config.toml
n_layer = 9
d_model = 64
attn_scale = 0.177
bias = "all"
tie_embeddings = true
parallel_block = false
beta1 = 0.9
grad_clip = 1.0
schedule = "wsd"
final_lr_fraction = 0.0
seq_len = 128
train_tokens = 112800000
steps = 13770
dataset = "wikipedia_en"
Each number is 128 + 24 x the weight over the matrix's rms, rounded and kept within 0 to 255. Layers, rows and columns count from 0. Numbers have three digits each.

# up: layer 2 MLP up, 256x64, rms 0.239, rows 22-121, columns 0-63
# down: layer 2 MLP down (transposed), 256x64, rms 0.214, rows 22-121, columns 0-63
up22:136121161095147139097119135065081136147142130166157157125157133104186120162155147124106117181134138146135136101134175131095114123119090101144137179129074106110113115111158173111156130140119105
down22:134149124112122092148160171168174114125087121118168159135123106115103140122103183093110147064167168119112123107135121093157159109121116131119121132111104108112131120127115116168131135113158163
up23:098124129098104139094147111126118125148143112107132144140111106136115124139101133116136113089128153119119133109160144137169133121124127126134142119127118142151124118157146146124130118101152134
down23:113146090121133142130127144113153144126127120109117103132147114152139134141127111133148140148150151119116127134156116133151083064128120127137115125138124145152134114117142101122138113099122123
up24:099107114117146124114120134124081117151155084125108144092162119143141151154086111159150142115117097140128126117099131135105150119150075163128158146125137168154114136102197153169104139133119087
down24:143138134112155148088140168098136136139136194116100142102114155157104145192128155118125098158125124140134179158110090130130118087115122122093133101123155098103107115122098130085117167115102127
up25:096125106141143147109105126142067118126115129097177090092131131131157138142108127164167139171160148104134153131133175106124161133106109154122180097124144155130108124130137139069137099129089093
down25:090146150159124174164149118176149116140144098132126136122110111096115128130112098092142125144103149147113154155154141163121136114159151111148125121083111116090162098096135148105121128118115117
up26:152151131141161166188161060132130082140111095122145123149107150083140126119154174130146147148136114141104147137101175083132134102141147084123106110110109127165091108173131101068124139145148114
down26:115112118149137111158142126104084153116116123095161108160125148077095105107159122211133092112196130126083122125150152181141148127137112099100153126133128161127148154122100087137115076152127101
up27:142105088150104086158129129108137094121084142131130126175090115133166125122158139088125109144081105160112158097180129109099139112207098115158140133131129091125099111131144110096188107201147145
down27:121128139157140161116115119086125147135137134079115117138110165144127081127088124117145136182127123129168094131118137103122152068170173100143151171139182113104151169134110082125149065078129112
up28:118111171085165135096089141115083139139107100110158140085175123149143130090106144151103110109128083108180126102123150107121144112096135145145141176128133100152165137132127154118142137121140122
down28:119116148184146118144104123159163063118131121159133171124132176119169153153106092109115101138124094140146110082157154151112111098128110107108101171116118147141104122132124147095144138137124123
up29:112136153133122117119157143103103087165106127126148144122152112140113084099117088152167109103142153145123157173100135098137138132131101116114170172111148145159095127130118116110119115157070133
down29:109121121116132129126157125123140115145172129094155144128140109117121102135131134132132146070148089097165147166130153123158096121142141123162108116111122151145119138096132125100144097097117145
up30:152153111117108072100146129064114112109085075152123146147108114139151102122145097148140143132138078126148141092112199122149126091147132124137143178114123124135149106114126183146123107156126138
down30:081130110126091116097098105132152129158154099111135145141117138175100116138136165098116110103182193123134093102143139096148119101122163140177123158097100130127152167082147110162129151080116153
up31:140146080183105135104156138096070158130150139098146109133094111083163116146138117118148129113120106167146108165145136129145107110168126136134171136113116138150146117119148162140125070104100132
down31:155103120121148113094139129169131149104140151154123140113155107142144107104109120118116130114153101140186115082138115182099181105133151130110115108154149132145097090175145089161124160118136086
up32:127131127127127129129129128126127128128127126129129129127128130126128127130130127130126127126132126123130128125130127130127128130130127126128130128127130125129127128128128128125127128127128128
down32:129126128129130129128129129130127129129127128128130127129127128127128128125128129127128129129127130129127129128128129127128127127129127128127127127129127129128127129128129128128128128127128127
up33:089134161110093116134093177096168134171146096131175145140105132086129144144157094154122104163130109116135162143116135135053202123160102099155101149112115112151066112126131152166125128099101133
down33:142098133140092153206099136141111089107135119121163125122138155109113109130193082141127133128143084117111148164141126189089109093101139143101132126133131162140135156107085069155113181085126107
up34:113144121132150113105099124092138129183101124159165150108102089142167125111164122136095139121146108180073132149143107127134145130145115113124144131120101108163052090108171140109132142120133102
down34:100152091141119110151112095125116121086163124103168124143151105094152125129110155101130094124081142081153113158113132134174149176121090123140124117119167149147165136095144124139110130132150161
up35:064132152150147093120104144128129131119167116107096147136141122139160119177135139125130099116112115118165131138112128122064140142203077110157167122110102114136082118110119120147152105135105147
down35:111119106071113123139152106135186162119075130106141097126174133196139110129103079103118139148153139108110131079166155124139121133128158149107118131089105122141131152172108151140116125136168131
up36:115136131126128148127134112128114117132117134124133155152117135118126122123124132135095121132123126116134142139136123129124141107132116174145128139103113140148112118148127137119133131122109108
down36:146134123114146094138112142150136138136142114152117121061134121126133147137134115106179123114139135134124119124118107121143120109109132067112135117104146103138141162103155132137145145139143156
up37:144163103155110086147156110149141097106149143096131148166144104133133125116140121108058101114140144138125123105111096137124119116159144088178121148107123092127132147145135150149174100177094150
down37:123139146129114101109146157155142129096095108137134112161165152112170172082127115097159104143119101136099098181115130120120078128113168150148130108147192110140124116090114106127137130134078111
up38:155126102116137105149176112126112102130134112090096138128153123114160143144123127161107100113080140131132128100055106133132139114151128126160156142101144125147151133134133132112119113194128136
down38:120107075117155151169138128135101125122106143200111142120109110141096129161129112098153132118154123097109130141155133108108153081094133140129111115148117130133131150144128129124128136122062158
up39:146170101126144132162142081102141123136071129162126148106144108090111147149135138124082154097105106151054127069094115095161158077113150145152154103121147121165147161168139121137129140186095132
down39:106066108161133134138151156167128129104112150132165131141149127131090103074152100149121122108138123087094111083157161105168143104106106127159148146117078167107185098115155104085131130132173182
up40:171171107170109128083139122115119136125146145134106134121125155140145067171108130176141088120121180124159117107096138136123115138139115111125134109102087134152112138108135151124141098153122101
down40:118119123101146134167142153135116163101130149109125126129116113119103160105118155176127136134155143124128140122114115150110076163132120120139061120097125127145169125115173142115108150078106140
up41:127130125129129126126128128127125126128127124130127126128127127126126127125126128129125127127131124123128127127128125127128128127129127125127128127125125124125124130125126128125126128125127126
down41:129127127129129127127129127128128128128127129127128128128128127127127127127127127127128128128126128128128128128127128128128127129127127128128126128129128129129128128127129127128128128129129128
up42:083125092164094128120166153137104106156171080124116191128111179105134061149118086184174110150157138104098127156136184069106185111092097115130102130122157150149098113185165124149136047174110141
down42:150102120078144150147104132199124123132140153148106106147088163154130146071100053122120151110077121131165095129140178201123096093182083113136119134132120114124123144099120151136181155160103125
up43:117108105089136137133101154082137152132107109152130109095123110113121131114169146167093118120125153167091139166134105174080158135119110143159111103128106160120120108140161137112159144167102120
down43:142126100186119120170184124138140099103134165120153146133153115116129133132113094095132113119159135126147128100093150108175102121145117136078103139134156082152114133155149122143124094103132124
up44:135153085118123104091122148087133130138161094103201143156117129124096108114143110115147114120124171159071144132137122141067159117135061144138154127134125114136108137164160144134143147108150090
down44:176078106147132133160137102137099124122101121155110111136160163131146157103141123125123116106128149139153121132129151154104111128118159139146098133143121104147129089100134089073127135139166121
up45:154133138137116127129144149172121122109139125119087144139133117138119126131133142084101070166083089123110146109143125159143121141145121134117133104088113108137152128076169169164205088148118144
down45:147057146149088170098132131169123113098119136103128103131116119183169212114138138095148119120100107123124060098147142127063170138125126158139113157099117104148129169117131113114130128166146112
up46:127178138144090122088124146110120153128106150092146103116147153143148106095198119129139156147131110111142106110109113149106122122156133139161159172095102090150136118093110170138135082142133082
down46:144119131127120099069147150139111147131104181151113122141143118152107085135119121091124132166121079137135139083137121167147169115162106113116149120145127105173110125195129104117145108115155102
up47:145145117110118096136093140095137118125104080168152138138099093119147139170151136129117116130181101200090105106098154158141106120161109127161159102121050146160071092122160152116149154131126102
down47:110161103096091139153107102148074111100178183175087134133171130091108169107136111135108132173149132079150140157179089155105144142092067125105113091119176131111153144090157119192161112164110097
up48:166133169157136130115158119140135111112136137165134172141131157087160139123127138139115129123110129089112123125111087124125146112090136110108094163087133103135139080120170172100167109161138174
down48:128100143108121121190112175132088166145090147166103115119118135116125122144137134127107110134104145087118140135124161077106192123154103158121137144133048109189125129109107137126138163143130113
up49:125106118099153119170097180118064124150147144100137135133143126133136106116145136152133111160099107127147109121139122089145135119108110131121173136137106162132124134084135156142116142138107133
down49:155152137149125104097106147132151113089094119111113113165107112146097129135112118124124146170166153140119115147121141164122107106123154131119130097104118140098133141106135142134099139143152132
up50:145123097187084129088124107099121169134095118122115122126155145079152100111170103157134135103096105133118127116101151153163119083145128143158208132132124128141159142113142161100124087210119102
down50:164137098091142108068130126157085110139158136164103134127148117158128115100083147098143101136139140117121143089100121171104191156147129141129120114114142132118121105135141142125127216074158109
up51:153116161131104108131164154122136109137113088127126107128144086154149067152143149113129119123119150181128146096109084140143136138160105142166163128090068133149138110107133115150119155132073130
down51:133133119122127132160155097246122141115155129119135169118122092095102142095087129096106141121143130116107099193155179113154160118137111118118136104126149117167124160117104131148111149096096113
up52:116135117119091137116119120117119079143099099181178127093090113125104098144144081159153119163132170161117128109140177094147162130152114160122119113118138152160141101102149183074135138121136146
down52:091121113165140123139134170123151119134119143136132123118124141178093151163115143110124046094124119150085078142151138102112099137134120152170105127126166109170130157149116127126111144113052141
up53:107138126124097108100107157103116130124137089161115190096124128137127054124134124180132097169077099118144145199162158123116113124136114119139166120129143150157113122138113136138144103110144123
down53:099183136115128147098138163117126160111099111160104123123149138049164146134098128133122138080110135107145090181109171165104123115123140137107110082126145086175169133137145141135133139123094141
up54:148135097136108133112120122146075088126126125129156122145153132111118140188143090171141117186094146168087118079067160077129157130163125108139142114093125147139143127119162176100123092160113104
down54:091140132093175122185142118131100117107170126113088128153107110085149109144154089135136134111105169116057091113164126142102194122153119138150103105159128121136132155111137110098124172142082166
up55:148203113161099112094116080128088130098128111080093202130125169119143098142096164126125100160093146084135127118166151157137104081113133120128176097127143126146138154123150177126164078176162115
down55:082152128104151130094074183125210160118138136116139117097106086152120108141102134081107143143049110095151156089168150081176153120143146120115080147131086212117126111103182161121151177127109165
up56:131124134167145083159113150089082165119162132109112135155150179147113133164105143114119105157121104119149167136088120115092180123091114115121126150110131125140147103164148159152140126104070156
down56:104124170132160135149136110136150102138165147146131161107140152112118144151138091103128137059133116125123115148118088124136172144109126117119143149085096057153081097169152161128129129134085148
up57:111101149160149135114126117120114140156130116126109144144127143116150144126131129164118099123134135134141152115127140115103158110139120147139139146109104143139134111115123152128130109131123114
down57:132106139146149135107122113148146150106150127133125128102140110125102145135145103146138135135135112116122128153136116125118121124134130105123119155084128136137139132130124125126163133125122114
up58:132127133132127128128130128129125130129129127127127130128128132128129131129134129129129128124126128127130125130128130128128132131128127130128126129130127129130130129131128130128129128131128130
down58:129127127127127129129128129130128127128127129131129128129128128129128126127127128126129129128128130127130131129129127128128129127129130128129128128129129128129127128127131129127127128128128126
up59:131128132171147128126117081140117124137179158090147127081171183117131086127135091130141111112160168120138129099145126113146113091108118171144140087118122178133092147166128140066141145136139131
down59:145146145090126108087155117126151156100123113156098120146151083121086091108133160137131133182119126108099113118100147145100158149145147128155139152149137089164123141137139112111128089113124150
up60:166198089151081111161101080126126071138116137158169173149176117134127141109137135148117136116116109162082127095142145133141161130117138101126104106062185143129096116131101134083189141129127158
down60:113129136147104129149122178070085079133125099104156114152166112109132154140095106136102142118120127181141115109105120135083097137113173140100130129077121124152178167167122094126208157111149125
up61:107156112137081143124131121131114125112146124138143129113121110108124090163157079165143128083146117188109110086070141148150127138146134153175132110105153111135122149135146150112130118136111131
down61:142128131093168122148101146138127086141145180149142101137125122151077148106139153100121170154109099142154146152134110138116128136094128116107107110162122133117118102147111115129159121140103134
up62:112171108166154148157146104130109123130138137121146101095132089093136131200118111121125132116136075143087104117138125078141101124176082158129179111119123113192119147154111110115121122142134123
down62:136114148100121112093122157169114115172094163126169099166112136144156136128120085085098111132118121152132146206104145134117147110098146121143123077121149126095122153180099144100098174142129120
up63:111139086161183141138111089102117177133149151120121124125123167090147109126150156100121112152111123149096110156106125116094131124108117157127141137107103128135131130137162144129147159139150089
down63:139116125134098145112137140146117124117133149130156127139123107108125131112136124122140111126130109089141091126124125105152139117112103112131156144137123120124121159152113139133129150140156130
up64:142177080120086101116137122079125094111084126125152089121089100134111135156154111114109128116145151169135125080156103114128131103121132165164157139135095134143158125133116157146156156103099141
down64:141111165111145143124164146091139106130113172176096107104113114104109113137084171118124121116149102150135107153112099126134133109122146145170113146117176101099093174084117122114152142135137115
up65:129128123124136126123128128129125124129126124128131129127128129126125131123126132130132129122125127127130125127130122129129131125130127127129128124126122122123121127126123127129127126123124127
down65:129128128128127128127128126127129130127127130127128128127127128127127127130127128127127128127129127127129128127126130129128128129128128129128127129127128131128130127127128127128129128130129129
up66:113158105080100138095108136114078117119085121131170149138103130177150115117111150148121099095123120111153137147141114119143162127132117126140185132111133136146124113124137148118137093126127112
down66:133115101129169142133135139110103146112124095116125101106161132149167109121131141124116125166160113150129158150110153131146106109100124122131115133111102148168105139141107116136153106127112143
up67:135132115137130100142129132134115140135139120125126112109127141130135134144140133134143124122137140129137132131139119133117139107111125106130139131104148122154128132119143133115146135130119134
down67:109122128117111142123136145126135101142126156131130154158127123149129121098106118118108125112123127128115145113136139126116135135154112163133109109137123146107126127152140132112133103119128114
up68:099130131152111105135158125135134128107145120116145127132133136099180147143139157114091130077133122113136117112071093136087135109135155129141131189121114107127143140168135162137171107187119129
down68:128128147100106150149141127115126180100113116125169137131121120067132139074103165122155099096170094133098186149108101161135145108106126134126143125147111104155124159093108135140124081157115137
up69:127161140139139074107138132162150030132142125124095144164095119136131135123135128096103107107146139107124171099052115126134169131159155126148120098098146082149117140139136127088153141149120190
down69:115136148153083142126146195144111103109096084126078128133113139138162167103095110137146177101139135125138164143082124172144105145084117123065149121126104145180140130121098109132153160117094128
up70:099144108156150134093112126116143150138168145147119127100110166100121144130152102108120119132121111124161119103106114137154118142157121137126123124082104088143119126145123170138152090109107133
down70:128094121139117126138119125133142153071139121142115109129125104133152111145113126196138145162131150095094128180122127139106115143094109138133082107131106155140114150115123107123145171114140114
up71:134116158122081147168105089154105092105125157121150125115159116134144113109162131148112132111129142145149127125139117137138148119109145123125123139079153104132099121097131113140132167175138082
down71:096156104111146104107150172125126134140119112133163131146114109154109156126097124106133143086118121090144115157173108104079129130136170146104108131153142129128121146128161159117124123142123122
up72:126126127125133125126128130128127125127125128127130127127131127129126127125126130128129131127124129131125127130127131128129130126129129129128127128128126125126124125127127128129127125125128129
down72:128129129129127127129128127127128130128129129128127128128127129126129129130128128128128128128130127128129128127127128129128128130128129129128130127129129130128130127128127127129130127129129130
up73:137190148124137082108155150110114095133107093158138162148121139148130082161116117141113094160139139118111149118109126141126155135148082157144147127079137093152114132123130103116154084154084144
down73:140130139143133106108128129119123089108095118120101092120147157136149130117142132163122130112141143115117171160170130134183110193127138164111131104112109104150134144108141106140125122095106107
up74:153180144126108081135145082091142128144088109154138121141139075103142102165123125118106129140096177168147168114156114142154136100128097130170163136113092125127129113128136116107120146152072149
down74:138116160097096139133130092147140149122149153163107156147159087117089148141124109112119156162144179128131079116146139174118161074151108110114136118082151109125148127110140073137142119179102097
up75:097172113122121129151113106111118122113128119175092151134095143119129152147128197156130102105120102113122126146058120089091130126115104083146133158118108171147097117151183188167161146154067115
down75:084084128141132144209167068105152101106187069150136137141116140137097179140144100104120138106112143129137133125149076141158121110151145122139105126094119125147154145103150136131122147139069107
up76:122123148103161133086071113093112117139129128141142156085138127136109141085143202111111091129109123167146185130108134120126137144116128133105159124096136108133129091092166152130165127159109098
down76:116145130130120114166222158152111156144094133156114179145128162120151124109088078104146141142125099116111118176129112138125127098116140126166084103107083120094143121148104065160129136095172142
up77:114122164110117108145130092121119129132125076129128102146110119135136138155125143094130150143061144140121157116079082133109141138154112144142137177098110095156134110113169108142134167126102148
down77:159085112077129157076124100149128164173123118124139156127134125132122142122106084089125137147136146136126142153153131172072141119161157124158112078102127126175125118084116121150095132131121108
up78:107118120150100107106123125156100114118112111098136129112111131132158102158165178137112146139145126160153136107129158122034122114106102128150149131074149151138122102215114142120136110104129153
down78:136097123152091139078159134192127145089138128144172144122163116114176129150128148142120135128092112145128131089134121125104129100138123134172130143088116128132117121123120142097159083126146123
up79:128108123142107105166128123111083149141113122148180160103145149124124090178153131150133117149127166142139129116114118131101171126101154153124141140092151138119107131138156142133112157181089090
down79:113135136141161130117152140140147146144103133087089112141101121126146113113125138098118150125134108130143148152167101105110091109137140127122113127117121170129161123117123099162156093114144147
up80:101158101104100122106084138128078115120142125159129139135116106139128096127108161159086139083164124188110143148127091120128114136119122105142157102116122162216115110095131101163126163125168141
down80:113129127166182128094075159134165173168134140120149155138116115117095142154120128077137114080108127035165127135117122178121121157130108115097126082163123124117135112177130149067161110146088130
up81:107179161112134122179133084125099097150114145144117146142147108085118135121143119124097146104118093147088149148115104118134127121116130137143140167051152159153121100144140129113154138132133146
down81:114092157123113154170066137111084080141139119136121137148118116134097128126114147126121154117119156185163124138115152106104080140110157133097130109157161119131139134107116095081109129143146134
up82:150120107121103135166126100110118087135080138176121098143122119168167116113105156143161108107109130127157127146136122112153136102172133108098138144116126181161123114061117166105132108151100145
down82:165110126129095131120084114157165133118103156157154097152105157141142146137122115119142140096112092068116149138161153125118146107123067135129153120119089124144142109130134091153144142147118165
up83:123127132173107114154150156141110162133148157049084128141130106110132136142181109111127091098092142137138139092138116109132143128121085137139161119101130160112093118157128165111156120146118139
down83:118103135142117147103122144141118117134115115134138118125124151108144119145114152114098079117109146104143173121151152111146175115145111144144120122108143116150119182128132102114118126096114153
up84:130159142117120112072091165118100137164150115135160167093088100141126109133147144162105142137109124147116146088079166090093165132096095144138109077143116098122118111149151145124158122146133146
down84:138100174110098116162130109143159108097121139110169105144179154145088144109133125105155140073144093117175058145116096142124138089110181138117129157142176152114133104136130108137145115131106113
up85:093143146088107116147121116134041085133097139105142125134178140129166094107133123122117095126137103145118215112134132123145175110143109156168153179110102169148130115120157130076114138123118139
down85:152164164154152154111107093130156147120164144122109094112097179077151159109171122159116138110117134094104101113118082102078142133141066171133135144152129139128131119152119148145080143139120118
up86:125129127137141127137117105077114180115141119187142142129111164145190028149201165149107127123083092102140108120086124129145129106132133112148159168113095123131131171141131139117133146172150097
down86:147106145130085140137127166127124106124102125139096131131147146078157150143153138134146113106119082121102125133029124120198129110144118121174146161115077143136114123153091093138137127137192157
up87:170123126113128126170131144074112147127110073133173124109122111140135108117116083179154056167121141166080127116130164119128167115158124160146151119115092147157126122074178137107124120125147123
down87:071115171136138131131127186164112142100124099110142126108142108133086113134145122119097099141114139120109112069144149123172064111117135141109135114125139168187173143164109152185120100115113140
up88:093115146078149116068148105139120141107159102171130145153100176097175121126118113125123136142118145131123174088113127151118161086118137115146124123141093103148100137136137122064144156101147131
down88:135140128150138093090069156095088152136130166085139103170123078124072135141158161131131112137165136185106154108129141081132131102125157146111141089146160095133095146143135136158108144127126136
up89:128152136182107077140149078073134074128119106157096128133147206144105122185134142120109133122117122171104153066084137115133166105064134135143127123127119121143117145164129138109151143130116097
down89:073122095170121152093080137178110131125124136112173131140176166148140143156098076121102140107132123138127132102116171138141076129128139104127128139127085120129143137116137173138145097121122149
up90:123179099136122102146102093092146129123124155112164097129136106114161148171098097124094118064087086150145118145108117133127139125126099139175158120116108165149128178087136193113145148129110141
down90:115112172157100145185120105158120146160110101154098113120124166122154116117106069147099151131129130118077098142177151130066143125125151138108148102109178135159152163128085134127120163101097100
up91:157141122079081127096106121114079132128126105099127151120123113153128111098121160160145139120163162129136139121077159172071141132129155142140177165128127086135120128090168181117141119140081139
down91:127111115140163151157167130110133145128123144128140153119085134135113147095139122132090143119092133091109151078121096096105167120149189110113110104151113128143159163158162104160155129128136121
up92:137151130133108123098145112139120128135161140110153121127102153102150103131135145133119086126158139153116125122161113112110176104122132143159111144083089139168114135160162141085144103094119118
down92:136165088114099151170161101138108124139132109124125115142128119108143108116122189158110105108138144169111139135108200130143149093121166149103118115083164163156138123139081094133092147106128104
up93:139136198158122094170144121132130112123133100112136135136139119107164089164188115129115132130131167134133115104125095149135138128128136130127123175075074155118109140109104121094134145132115143
down93:137134071152146138110113118123127153163133134144114132133135138129106166106089156139141131132123151108098152159111140094116132107127145120097140117181129142112106097081112115155116178132130128
up94:123137129135124153129129120122120120121122139126130142163125146125121120129113124138088123134135120114123132131131130122121127128138123180134124139118117143130119114136121122122129134128114104
down94:126124131120125099129114130148119137123125131134142119088138115139135137123134122099172128124132143149136122117129135129134124102100128070126146116112133109150124153114145138135150137135152155
up95:127131145107154115180139119159123061156130094133096132158152168164143139103158163123144102140084102104122182109067152087129148087192125119127128120094131096145163105148117134103119113170185148
down95:133107090147094110136148144106124137158198167136148110138155096091154098112113123163152127127129120029168123147145105161155107150097086128126187077144166151078157085126127095142118151121087149
up96:142167138127117165075124084138121119108176117093128165100150144145205087078117139151131138135168131106144176134089163120130122090115124112137132118139139073137111145138162130102168060151089126
down96:084134141173168148084111133103125073121144145125143132118124139105169061130135164122131140160174042160133128114080107131189160112143147113106103140076148128099154143116097168135190094097160109
up97:110131089118134069161138107099141153143145136119136114162145121110163146159141114126101143101098101131084142088116120150091147094182059126160161135135109159161154148154089115090123124152146140
down97:076160113123093131111136123082125104123094175088159156146142094119097135155091159098162150129084150149127110094071119125139142116148167113135101164086115119129213142150172104132148133146108113
up98:132166102163086140089129167107133121146137122094125114153090162168123110180159125128157126167138140080149138075147160109080120122143074098169120137113120136161097106118083169146121067158125124
down98:092098126158102112146109120145174172075082134121170141106125076135125134099136132111138155070109155131147148090135146136137095116149116162122159118110153150112091101124123165083121172165133181
up99:114163122142133119094174165164142137143156098120147155119109132063109103105119146140140104154164164106095123136115126140105151128118080144109112107114137121126133095129174125130186061155105139
down99:137123107135131144109125122132086154109129123121127079124159139180100169144140114139109126142172104113186170120092147159136089113083086119156100164135118153106140124160124157134150125090118124
up100:129125127126128126128128128126128127127125128126128130128128128126129127130132129129129129125127126124130126126128130129128130128128126127126126127127127127129127127131128125129127124124129125
down100:128128129128127129129128128130128128129128129130130128129128128130129127128129130128129127129129129129128128128128127129127128128130130128129130128129128129128129128127129128128130129129127129
up101:112141133127094129108118118147078073136117124144181170149107109169144104154114156152115155135138134114101133123117138136120138106120116136116140133111123109142124115139138118083148130144141133
down101:121145119125135150113089118130137097109116139140145144120126122150135108140140108129128166151131174141117106131126104119122086105138139127124154110123134112170126120138094124136148125134122163
up102:140127109120127088135125148137140132130137107140140096054136108126129141137149121101185131137134142137134113121127119140116124123108132046123132110132144110133142170116134124140129134132146163
down102:117139143125117183114123114111138120135131139120116172199111145135127111116102124144068125113140109120118136126125143116142122151164117203127111135164109147095121110136104117114111122127106100
up103:146131167120147117147132125128146110137118092136102126150112152149099153151123164124140098181109157125152124077166098179111153121107094125136125136124125097132119110128132135109156075176093098
down103:150140126169105147104095119136092093091137137088135127108145144121134126103127134125146120093118143093105146135126152099119104165137155143130103130112153107155134135132136123181131149132174133
up104:159100076098083119100158174154117113132130122119138138129078146142116071093137142156126120134109112116119148136117152112127141087127120146140169101150128104157149123134142128124126115175181119
down104:160113142105125115146104152128149161114119102118207147155156110119144129102129143136150154170137169137107116186087065122132108142127123124083145082110147127137150085113092091105129163072120112
up105:089153164073155089104150139142115107133144095110082145135126157132143089172143158149117106135131082116133148117079136127142109092109101133156125123139151146147117142138115128143119106158147142
down105:141133151152144129138141162157104118172091126106147118130112146147083149101155117100113142134127170159099104138102112133105088134144101156129120071107170129075134144096084145129119116128116144
up106:135089139161125099191159153098127106119126103147120139144086111131114116139189168113136094149137097191165115090081118104144118112141127147138165191087113141138129102089144179143153140146125112
down106:116144133139129151150145144175117139109144159171094148101122174131128106154112124151151076126194080093105041185138136105198066097114115130129143127123124090166133108096086115162153142125104112
up107:152135118116142063139119115093133118133073091111116135152151126133143149088101148114123146140156112112102121113119131136111163117107085121164166218130149201124162101109157150156151117172090130
down107:110110122187161149110134104101140123133129145118103170090147134102136198134129151163113125133152162132132144132088114078121081144128141117090136130124101139139068089149170150095114108145147168
up108:111114090122108123091110123138116137113184128151128122092171166155135136127121178084091105114119150130130143124159127131128128121155046167143171135108116068128115143152181157124163128113134126
down108:146089178159119123111124144163140115118126140152149128108152123170135115135129086167136097127110109145106058149216112103120133110131134151132081110110090125133105112118136119131169140111181094
up109:125161091126092150115131096115109145126109157163138136125123146101165072142127153152135129102114138132148128171106099106108148109121108091118166226129104123128102160123121136113167076135074119
down109:109113128082135151128101079160121137078087176164147129122108161111179106147134132166147086086167153118121100175107121139146103113129130120052135151077132147145127134133171081160167142148134138
up110:125163109078107117130121129106091121120108137120138123141158147156167097137149155147099078125117136154156150119160148155119142123142119123165172142095105142132098119122132123144108168145123115
down110:154135117121138145101149100083152117156124136121126120132127113090143103132187121132116111147175126170137152123130125103134120109140116123139100148113103149134128158089161088149111105146111118
up111:156129129126067095086135119157101121105095161183134155173114119129155155158062144150137130162143132143140106125131127131125141100103126102131105165110154152131116109096162160110157113115127150
down111:125169111110120124161094115147115122122143162116157147173124139133063148112118107092145126089136124169151082178099144145142166135129108116107096065111122100151089135092150144135159160092160118
up112:115141098119149120113164079124120119127177103137121129145096139054169124108124077139165170136143116101114174120096158105103163104159140130116115119113152166140120111126160152055137109115140153
down112:092083177112153129133085114181097085131134166122083147123117147118107099137115110131128172171180136086164098162156133121162125098100180130137134108113141118112117153155102147119135134155137098
up113:168110125161128091143124108087091123117142113139102143141159115131139082145159115161109118169107150174136157110114139136135139112120118139170157146090138125134143122125143141111114128154101140
down113:116117087115133137127144143147105102129144167154151150140169128157141138156123109140142124147134125125127104179143141106085097100136149118137117143078156126136148126100143084147077110116097123
up114:148162126065112128131110120111109108185127128153146128142131138149124133119142112171152131133128143170097119091107147151136122127132096108118137131130116138173096108117118160105109130122125096
down114:055098113143128127128129120152129162087145104129122085140134119160147145145098179157121107105145120116118110150170125149124108140091150131140107147113153150137136137151114107100141118127122151
up115:081131145124113122134140178139141120105156112116177167123093114099147130143126118129129106134154116120097153111114107092125155078143066125108120153142097121147139092131141125174123150133115159
down115:145140117128140155105140111135089145099138128100156138144147079178142132158116136122124128129147082183133156093096122153106150083114109118113095128135142108133103149161133123162129078134138140
up116:157146118153121137109133127046123130175113090170136106140151191094149156191126155148127118103087086127107090135119121142092134122110079120149142129123112126157122151158129143089138073155164080
down116:124097099112086162133116101128107087151132126095120143128135147133161131160132132067167143104165153117136112096058147121133156078152171142148087142109127134109120161179123116082150097082198140
up117:121132138149110123167154134132151114123119138133169106103149083096125127121159104133149142140112107150112129123165111104138150125164098141135102175065165116133140072116129157121140137150072111
down117:153111127125106117123097189137086125154114094096102130137103120142167107156131112120141172138118164084129154130102166110123120133109138134108127127159097129113159116156161149122120099143143114
up118:111125146135134170118128105120118126127120147115114163205118140130128118115109138154077125116116115122127143137129133118144134131144123210132122140124109143123116085137121136118126119121109094
down118:130135118124136091148127144134133146129131114130122095060138114123133145129139130111177135131131143151134126135128122137127124112103130052124134116114142110134140160114148125133139133126144158
up119:128124163132117074096152143158145060141107126147147155139127148121137112115114078132168133111127101128123176170115130136143131115184098129114142151081150127183121111097082132109146089134116159
down119:097093126137172137097173151172156156100117173136188104127085112144143147130099142144077119082149123141111131108158144131129167124143118127078139073124106146157074119107155109084173075161151143
up120:092117156121127105116183140142131114124115101082133163109140094116160065094169148161125096119162163129161119162158119130084112117154121121144132139138110129119097123139135108096143096154092142
down120:125137113160137146113109143106120116129164099104174083141122084128094144145080136117160141119137121098131101120127154160131085099125137151108131113165165135130133125145082112129131150121119142
up121:111147093177167125142099090138100111141168139128151126161081185117142157115096113091127088117109127107031132106121101120104163129111110111157115132116166136162134123141143169122134108120157153
down121:118150155096107151178090099120160096197109084124110111142151137120120137153147109071150140184121141133082050121104149158176116108117162118144161187131076154126119090108154115105139131110126102